Each number is 50 + 10 x the weight over its row's rms, rounded and kept within 0 to 99. Layers, rows and columns count from 0. The size before them is the row's rms in percent of the matrix's.

# down: layer 4 MLP down (transposed), 1024x256, rms 0.0512, rows 725-737, columns 128-255
# up: layer 4 MLP up, 1024x256, rms 0.0512, rows 726-737, columns 128-255
down725 099:26 59 55 49 38 31 37 42 50 50 53 52 51 50 53 37 55 41 43 54 66 56 44 49 56 41 64 56 51 53 45 37 42 40 63 57 34 57 55 48 73 40 40 51 47 55 47 42 53 39 48 60 64 50 44 46 53 34 34 44 43 44 50 45 60 58 47 45 42 47 37 62 38 45 39 43 53 40 54 38 58 60 57 55 63 63 36 54 43 43 56 51 42 39 48 30 52 45 37 65 42 42 53 50 52 62 39 57 43 50 45 46 54 67 50 29 47 57 40 51 48 76 50 44 53 52 55 45
up726 103:65 54 61 52 55 50 57 35 54 69 44 49 56 58 45 44 30 51 44 65 47 57 54 53 28 43 50 53 54 52 40 68 57 66 47 46 69 47 31 46 36 50 35 51 53 56 37 36 58 51 40 48 33 40 44 44 59 56 45 49 42 45 41 58 44 53 56 60 48 52 52 49 44 38 50 61 58 33 58 65 60 48 54 41 44 34 43 37 43 43 60 46 19 44 43 55 40 45 42 47 51 44 58 44 53 62 38 49 53 57 64 46 23 59 55 48 38 57 49 50 47 45 47 68 71 68 45 60
down726 100:56 69 54 42 75 51 38 42 56 58 56 37 50 46 58 55 62 51 59 55 38 52 32 51 41 52 48 50 59 46 58 76 54 54 56 64 68 40 31 56 63 50 42 29 52 35 57 56 44 73 45 50 61 63 69 46 52 52 49 41 38 46 55 51 41 46 41 46 60 53 53 54 37 38 45 66 46 41 50 65 54 36 52 51 44 49 51 63 44 26 55 48 41 56 47 79 50 60 48 48 54 58 41 40 38 59 36 45 44 54 54 45 50 75 37 46 58 55 29 59 48 54 59 45 49 43 48 51
up727 098:47 57 47 36 52 46 31 51 44 52 38 68 61 49 57 38 63 50 51 35 69 62 57 54 50 58 47 72 53 40 56 54 36 51 70 51 44 41 47 47 68 46 46 54 48 50 57 35 56 45 41 40 50 50 53 28 45 57 49 43 48 53 49 33 63 37 55 50 72 56 64 40 49 44 47 48 50 51 43 32 40 49 60 49 33 58 55 61 56 66 49 61 45 36 41 34 56 52 36 28 58 74 53 68 43 42 42 61 66 56 54 42 40 48 59 61 50 48 51 68 52 69 55 65 41 63 56 66
down727 111:48 62 44 43 56 50 47 54 46 63 33 42 41 68 54 50 50 46 38 43 59 64 60 35 34 51 48 50 65 55 63 67 33 46 75 36 64 55 61 36 49 37 49 39 46 55 54 48 38 56 46 59 58 35 43 50 32 45 52 67 62 55 36 62 54 45 57 40 39 61 60 40 53 37 37 44 62 27 46 51 40 40 57 73 49 44 48 56 63 53 46 40 48 32 45 34 63 65 54 40 59 45 47 47 52 50 62 74 47 46 60 38 44 58 52 67 46 37 53 70 53 23 50 73 52 56 51 38
up728 102:54 44 26 51 61 46 57 50 47 61 53 34 54 68 41 55 55 38 48 38 66 65 37 52 48 60 40 62 56 41 47 68 43 51 53 44 61 53 54 51 53 58 46 45 64 40 37 45 50 42 57 59 65 61 62 50 39 39 52 37 45 65 62 51 55 52 62 47 52 56 48 40 46 54 37 48 56 64 70 58 47 52 55 42 53 29 54 38 48 55 69 39 56 39 43 60 41 36 50 64 50 48 44 48 67 49 63 59 31 32 60 50 39 68 55 59 48 70 50 50 39 58 48 56 73 61 54 68
down728 107:48 41 56 63 38 46 37 51 41 51 58 47 60 48 68 52 44 32 55 55 49 68 31 43 72 46 61 52 42 77 53 34 38 53 51 32 60 42 59 34 58 34 62 55 51 44 66 42 44 39 39 46 44 51 52 51 59 65 54 45 62 47 44 38 50 49 56 43 55 41 59 66 54 67 41 58 39 48 49 47 61 51 49 38 46 72 46 61 46 29 43 69 59 47 49 52 47 55 70 48 45 64 64 38 43 37 32 36 53 44 47 47 40 54 38 35 49 51 42 58 48 34 24 54 19 57 42 51
up729 100:64 51 52 39 38 39 57 41 49 46 47 37 49 47 62 43 54 42 52 64 31 66 53 49 43 45 51 51 48 30 71 57 36 52 61 40 24 56 66 44 66 68 41 61 58 45 40 37 38 50 53 42 53 45 65 59 47 28 43 57 63 62 53 69 57 42 46 48 68 27 56 43 52 40 58 60 74 66 53 61 32 50 55 47 66 45 40 39 57 57 41 44 55 45 49 57 47 58 53 81 32 52 48 57 53 50 48 60 60 47 43 41 56 40 46 52 61 34 48 44 44 46 55 46 43 38 54 47
down729 102:49 59 52 64 52 45 63 34 44 58 37 59 73 40 58 42 58 60 55 45 50 52 49 52 54 64 41 53 50 49 69 45 62 47 66 42 39 55 49 64 48 56 53 58 38 40 55 34 59 52 46 61 44 44 60 45 47 51 27 38 34 24 47 58 52 48 51 43 44 57 53 60 42 48 65 55 50 48 34 65 52 51 59 47 54 43 60 46 52 45 52 39 47 45 45 61 43 51 27 50 43 38 60 25 51 52 61 51 41 39 30 51 41 55 42 60 43 52 40 63 41 74 35 48 58 53 47 36
up730 102:40 39 53 71 41 51 52 55 63 40 46 51 57 51 43 63 71 28 50 48 55 52 64 46 52 54 28 39 61 65 55 66 47 45 31 57 56 62 35 37 48 52 43 32 57 22 42 55 45 54 68 50 47 61 38 40 47 53 58 42 53 71 46 49 60 52 56 51 32 52 47 33 49 51 65 37 48 46 47 54 42 50 40 54 57 48 36 62 45 44 54 52 52 49 60 58 44 45 45 57 44 49 57 38 44 54 46 38 41 55 33 51 54 43 34 45 53 51 72 47 39 82 53 55 51 43 48 39
down730 106:53 39 39 61 59 53 55 37 40 50 56 34 45 57 26 72 16 54 53 59 62 38 43 51 36 44 67 42 50 60 62 60 47 46 48 42 27 23 62 61 42 49 52 59 51 53 36 45 59 45 49 61 72 56 56 45 46 48 30 41 46 43 57 36 54 40 53 45 71 55 58 58 58 49 31 54 40 36 43 51 32 44 60 56 49 42 55 46 54 53 40 48 49 58 40 69 38 38 41 46 62 37 52 48 44 42 42 59 64 52 62 38 69 62 66 64 65 42 34 57 47 48 35 38 52 58 39 62
up731 101:57 42 47 50 40 35 50 66 60 48 43 58 44 32 35 59 48 53 43 44 34 53 59 70 44 47 48 55 32 39 44 56 39 45 40 48 55 52 52 68 41 45 57 59 47 62 35 52 74 44 55 69 65 47 47 59 57 38 66 40 40 51 66 45 59 40 54 55 55 47 56 64 61 44 65 57 44 44 42 51 53 29 54 61 66 34 43 50 42 52 46 39 53 82 32 43 40 41 54 36 47 53 42 45 59 39 39 57 61 60 38 46 41 49 56 54 55 68 46 55 51 48 41 54 66 64 60 65
down731 099:45 62 41 57 52 58 48 44 50 39 65 45 46 56 48 58 46 44 58 52 55 46 51 39 51 45 49 55 44 64 74 57 51 42 56 40 61 53 57 47 49 50 54 39 60 60 64 50 61 54 38 40 53 51 47 40 25 47 54 66 46 40 55 47 60 40 46 44 28 55 66 58 44 42 55 34 67 58 25 61 51 46 43 47 55 54 63 61 54 59 48 57 47 60 37 47 40 54 59 39 59 42 63 46 59 45 48 26 45 33 60 53 41 44 41 67 41 71 39 45 40 33 53 52 25 39 60 33
up732 097:49 40 36 61 39 49 64 57 76 48 44 54 52 58 54 35 53 66 40 50 41 44 50 43 41 59 46 48 43 64 48 45 38 41 57 53 45 44 34 60 48 47 35 49 55 61 62 48 67 48 68 54 47 43 56 73 56 43 55 45 49 56 49 37 62 46 54 48 53 61 34 46 49 58 60 57 42 50 69 24 64 52 39 27 36 75 45 60 73 38 42 53 42 44 51 41 54 73 29 37 43 48 57 49 42 51 39 66 52 53 46 57 29 64 42 46 58 44 52 49 47 53 35 49 57 58 63 52
down732 102:40 48 54 46 66 44 44 44 54 33 66 53 47 55 32 46 69 50 57 42 71 48 55 66 59 31 47 64 43 47 56 52 65 57 45 56 59 55 53 37 53 54 58 62 31 59 12 54 40 44 25 54 39 50 59 40 57 22 47 56 50 49 47 38 38 49 59 50 52 45 44 47 38 30 55 49 42 52 45 69 56 50 55 54 69 44 53 46 49 55 39 47 36 55 49 38 57 48 48 57 60 50 39 42 50 52 60 54 41 42 47 45 68 65 55 46 51 42 46 64 57 55 58 52 61 54 53 44
up733 110:55 47 55 64 61 56 60 42 55 46 27 46 46 46 55 38 31 61 30 56 43 46 57 62 54 47 59 45 58 46 54 66 45 53 48 45 56 48 33 45 76 69 38 55 47 63 61 65 45 54 56 22 48 55 40 56 46 64 59 42 26 49 55 40 66 35 54 58 66 52 45 46 71 43 59 67 47 49 58 65 55 56 51 40 56 28 61 52 72 45 62 44 56 48 54 53 47 52 43 42 71 56 53 31 61 50 41 49 70 55 57 63 37 49 49 41 51 72 48 49 33 44 55 28 66 50 41 58
down733 112:62 61 39 55 44 56 39 73 50 33 36 43 52 55 42 57 42 42 51 27 55 53 40 67 45 47 60 49 60 61 44 46 40 33 34 41 45 55 52 76 49 64 45 54 71 56 41 44 56 43 47 47 58 60 53 44 49 38 44 53 56 50 48 51 59 52 53 57 40 55 43 64 48 44 46 52 66 66 72 40 51 52 63 50 48 56 44 39 40 57 72 53 51 53 50 41 48 47 46 61 49 41 71 55 62 46 62 52 36 57 58 38 56 46 50 54 34 58 56 80 50 38 44 56 58 65 47 66
up734 092:50 48 64 38 54 49 30 63 62 44 48 43 59 60 63 48 56 53 54 47 32 27 59 49 49 49 34 48 67 41 42 47 51 47 75 58 37 52 43 49 64 49 48 40 45 64 42 47 56 58 44 28 57 27 57 35 42 61 65 47 26 42 56 66 63 56 54 34 51 49 49 48 36 59 46 42 54 50 55 43 42 42 55 61 50 37 38 49 51 33 47 64 58 54 53 48 43 36 46 47 62 44 43 44 58 43 39 62 51 40 52 46 54 37 23 41 46 53 44 46 48 34 49 37 45 53 71 74
down734 091:50 49 50 61 38 64 54 48 52 60 63 72 52 38 35 42 56 58 49 57 64 45 58 63 62 55 49 38 48 43 53 66 52 65 39 59 36 40 60 52 52 73 60 57 66 63 39 55 47 48 50 53 44 75 49 57 56 44 43 56 42 39 54 68 50 57 61 61 56 50 32 31 53 49 52 53 59 26 43 56 54 55 56 53 59 38 58 42 55 56 55 46 33 46 52 51 52 45 57 46 44 46 62 43 53 55 65 53 56 42 55 53 54 72 65 57 40 41 59 64 60 64 52 44 42 48 28 48
up735 108:48 42 42 41 53 40 43 45 46 36 37 60 52 50 48 49 35 55 42 57 39 33 43 63 59 58 45 41 65 46 47 52 57 50 55 45 57 46 51 43 43 68 48 34 53 55 78 57 63 47 62 47 41 55 44 63 60 45 54 41 62 52 53 66 55 46 40 53 50 53 36 67 61 69 54 61 48 65 37 54 43 41 32 50 54 56 40 59 57 65 57 45 61 46 43 49 59 83 49 52 48 41 50 51 46 44 47 42 53 62 62 52 27 63 56 77 41 49 62 45 51 42 57 43 63 49 44 52
down735 096:60 54 55 47 60 59 55 38 61 59 75 52 47 70 53 61 61 62 49 50 62 29 69 58 67 41 37 42 51 54 45 61 53 50 55 50 62 47 35 53 51 32 52 52 36 49 44 37 51 54 52 70 52 48 64 57 44 58 53 44 51 57 41 63 53 56 41 49 48 65 57 41 46 52 56 37 42 47 67 44 52 49 50 35 42 43 61 40 54 41 49 50 49 51 69 50 54 51 46 42 44 57 48 45 46 56 55 60 56 33 38 68 56 59 44 36 57 54 33 58 36 56 52 61 48 40 41 36
up736 095:39 55 44 39 38 41 73 44 52 63 55 44 48 42 44 32 50 31 59 46 59 57 40 61 50 58 48 51 66 58 57 64 38 41 56 49 49 48 48 49 60 34 51 59 50 55 57 43 30 57 33 44 47 39 47 54 46 66 67 49 39 51 49 43 37 59 47 57 50 46 46 47 52 47 44 65 43 69 64 44 39 30 51 55 39 59 49 49 61 41 47 54 68 60 49 43 50 71 60 61 33 48 66 41 65 61 42 59 42 76 57 47 51 60 51 48 47 72 58 45 65 65 56 51 41 37 47 44
down736 093:39 38 67 54 53 36 68 54 67 59 53 56 31 48 58 48 47 55 43 59 61 48 58 45 55 38 49 56 31 53 39 34 49 50 29 61 52 37 57 50 59 41 45 49 40 28 55 56 60 51 58 58 57 71 55 60 68 47 48 46 53 56 40 65 55 52 58 50 42 53 59 45 68 59 77 53 31 37 59 47 58 48 42 45 44 44 60 44 54 46 53 47 55 39 52 51 54 37 49 47 45 49 50 58 45 56 47 64 57 55 35 39 62 44 61 43 52 58 51 72 54 63 51 39 51 42 49 27
up737 099:48 51 67 44 55 44 42 54 32 61 55 48 58 55 46 63 45 33 67 42 46 57 39 58 40 63 46 61 56 68 46 45 55 50 68 42 56 49 37 39 47 47 48 48 51 55 62 53 49 73 33 28 65 70 49 53 61 46 63 53 42 42 49 47 52 32 68 60 51 54 50 71 52 51 52 45 52 63 43 46 40 48 51 48 52 51 55 27 39 41 56 49 47 39 52 72 36 45 42 40 60 56 54 32 60 67 43 49 61 60 55 62 42 61 52 63 27 59 36 55 52 39 53 51 65 43 61 56
down737 095:63 40 52 48 36 71 62 50 56 54 44 44 49 64 49 62 33 52 58 67 48 38 71 49 56 54 37 40 41 45 51 42 40 53 53 53 29 44 58 68 51 62 42 41 51 44 51 36 42 51 63 61 39 54 41 54 37 45 54 56 48 67 48 56 47 61 50 45 56 37 36 52 37 53 46 42 40 33 43 54 47 41 52 42 28 43 44 58 70 51 39 60 43 65 45 50 46 45 47 52 43 50 38 51 39 52 56 59 56 56 40 26 67 48 43 64 46 49 65 46 46 52 46 61 63 48 39 48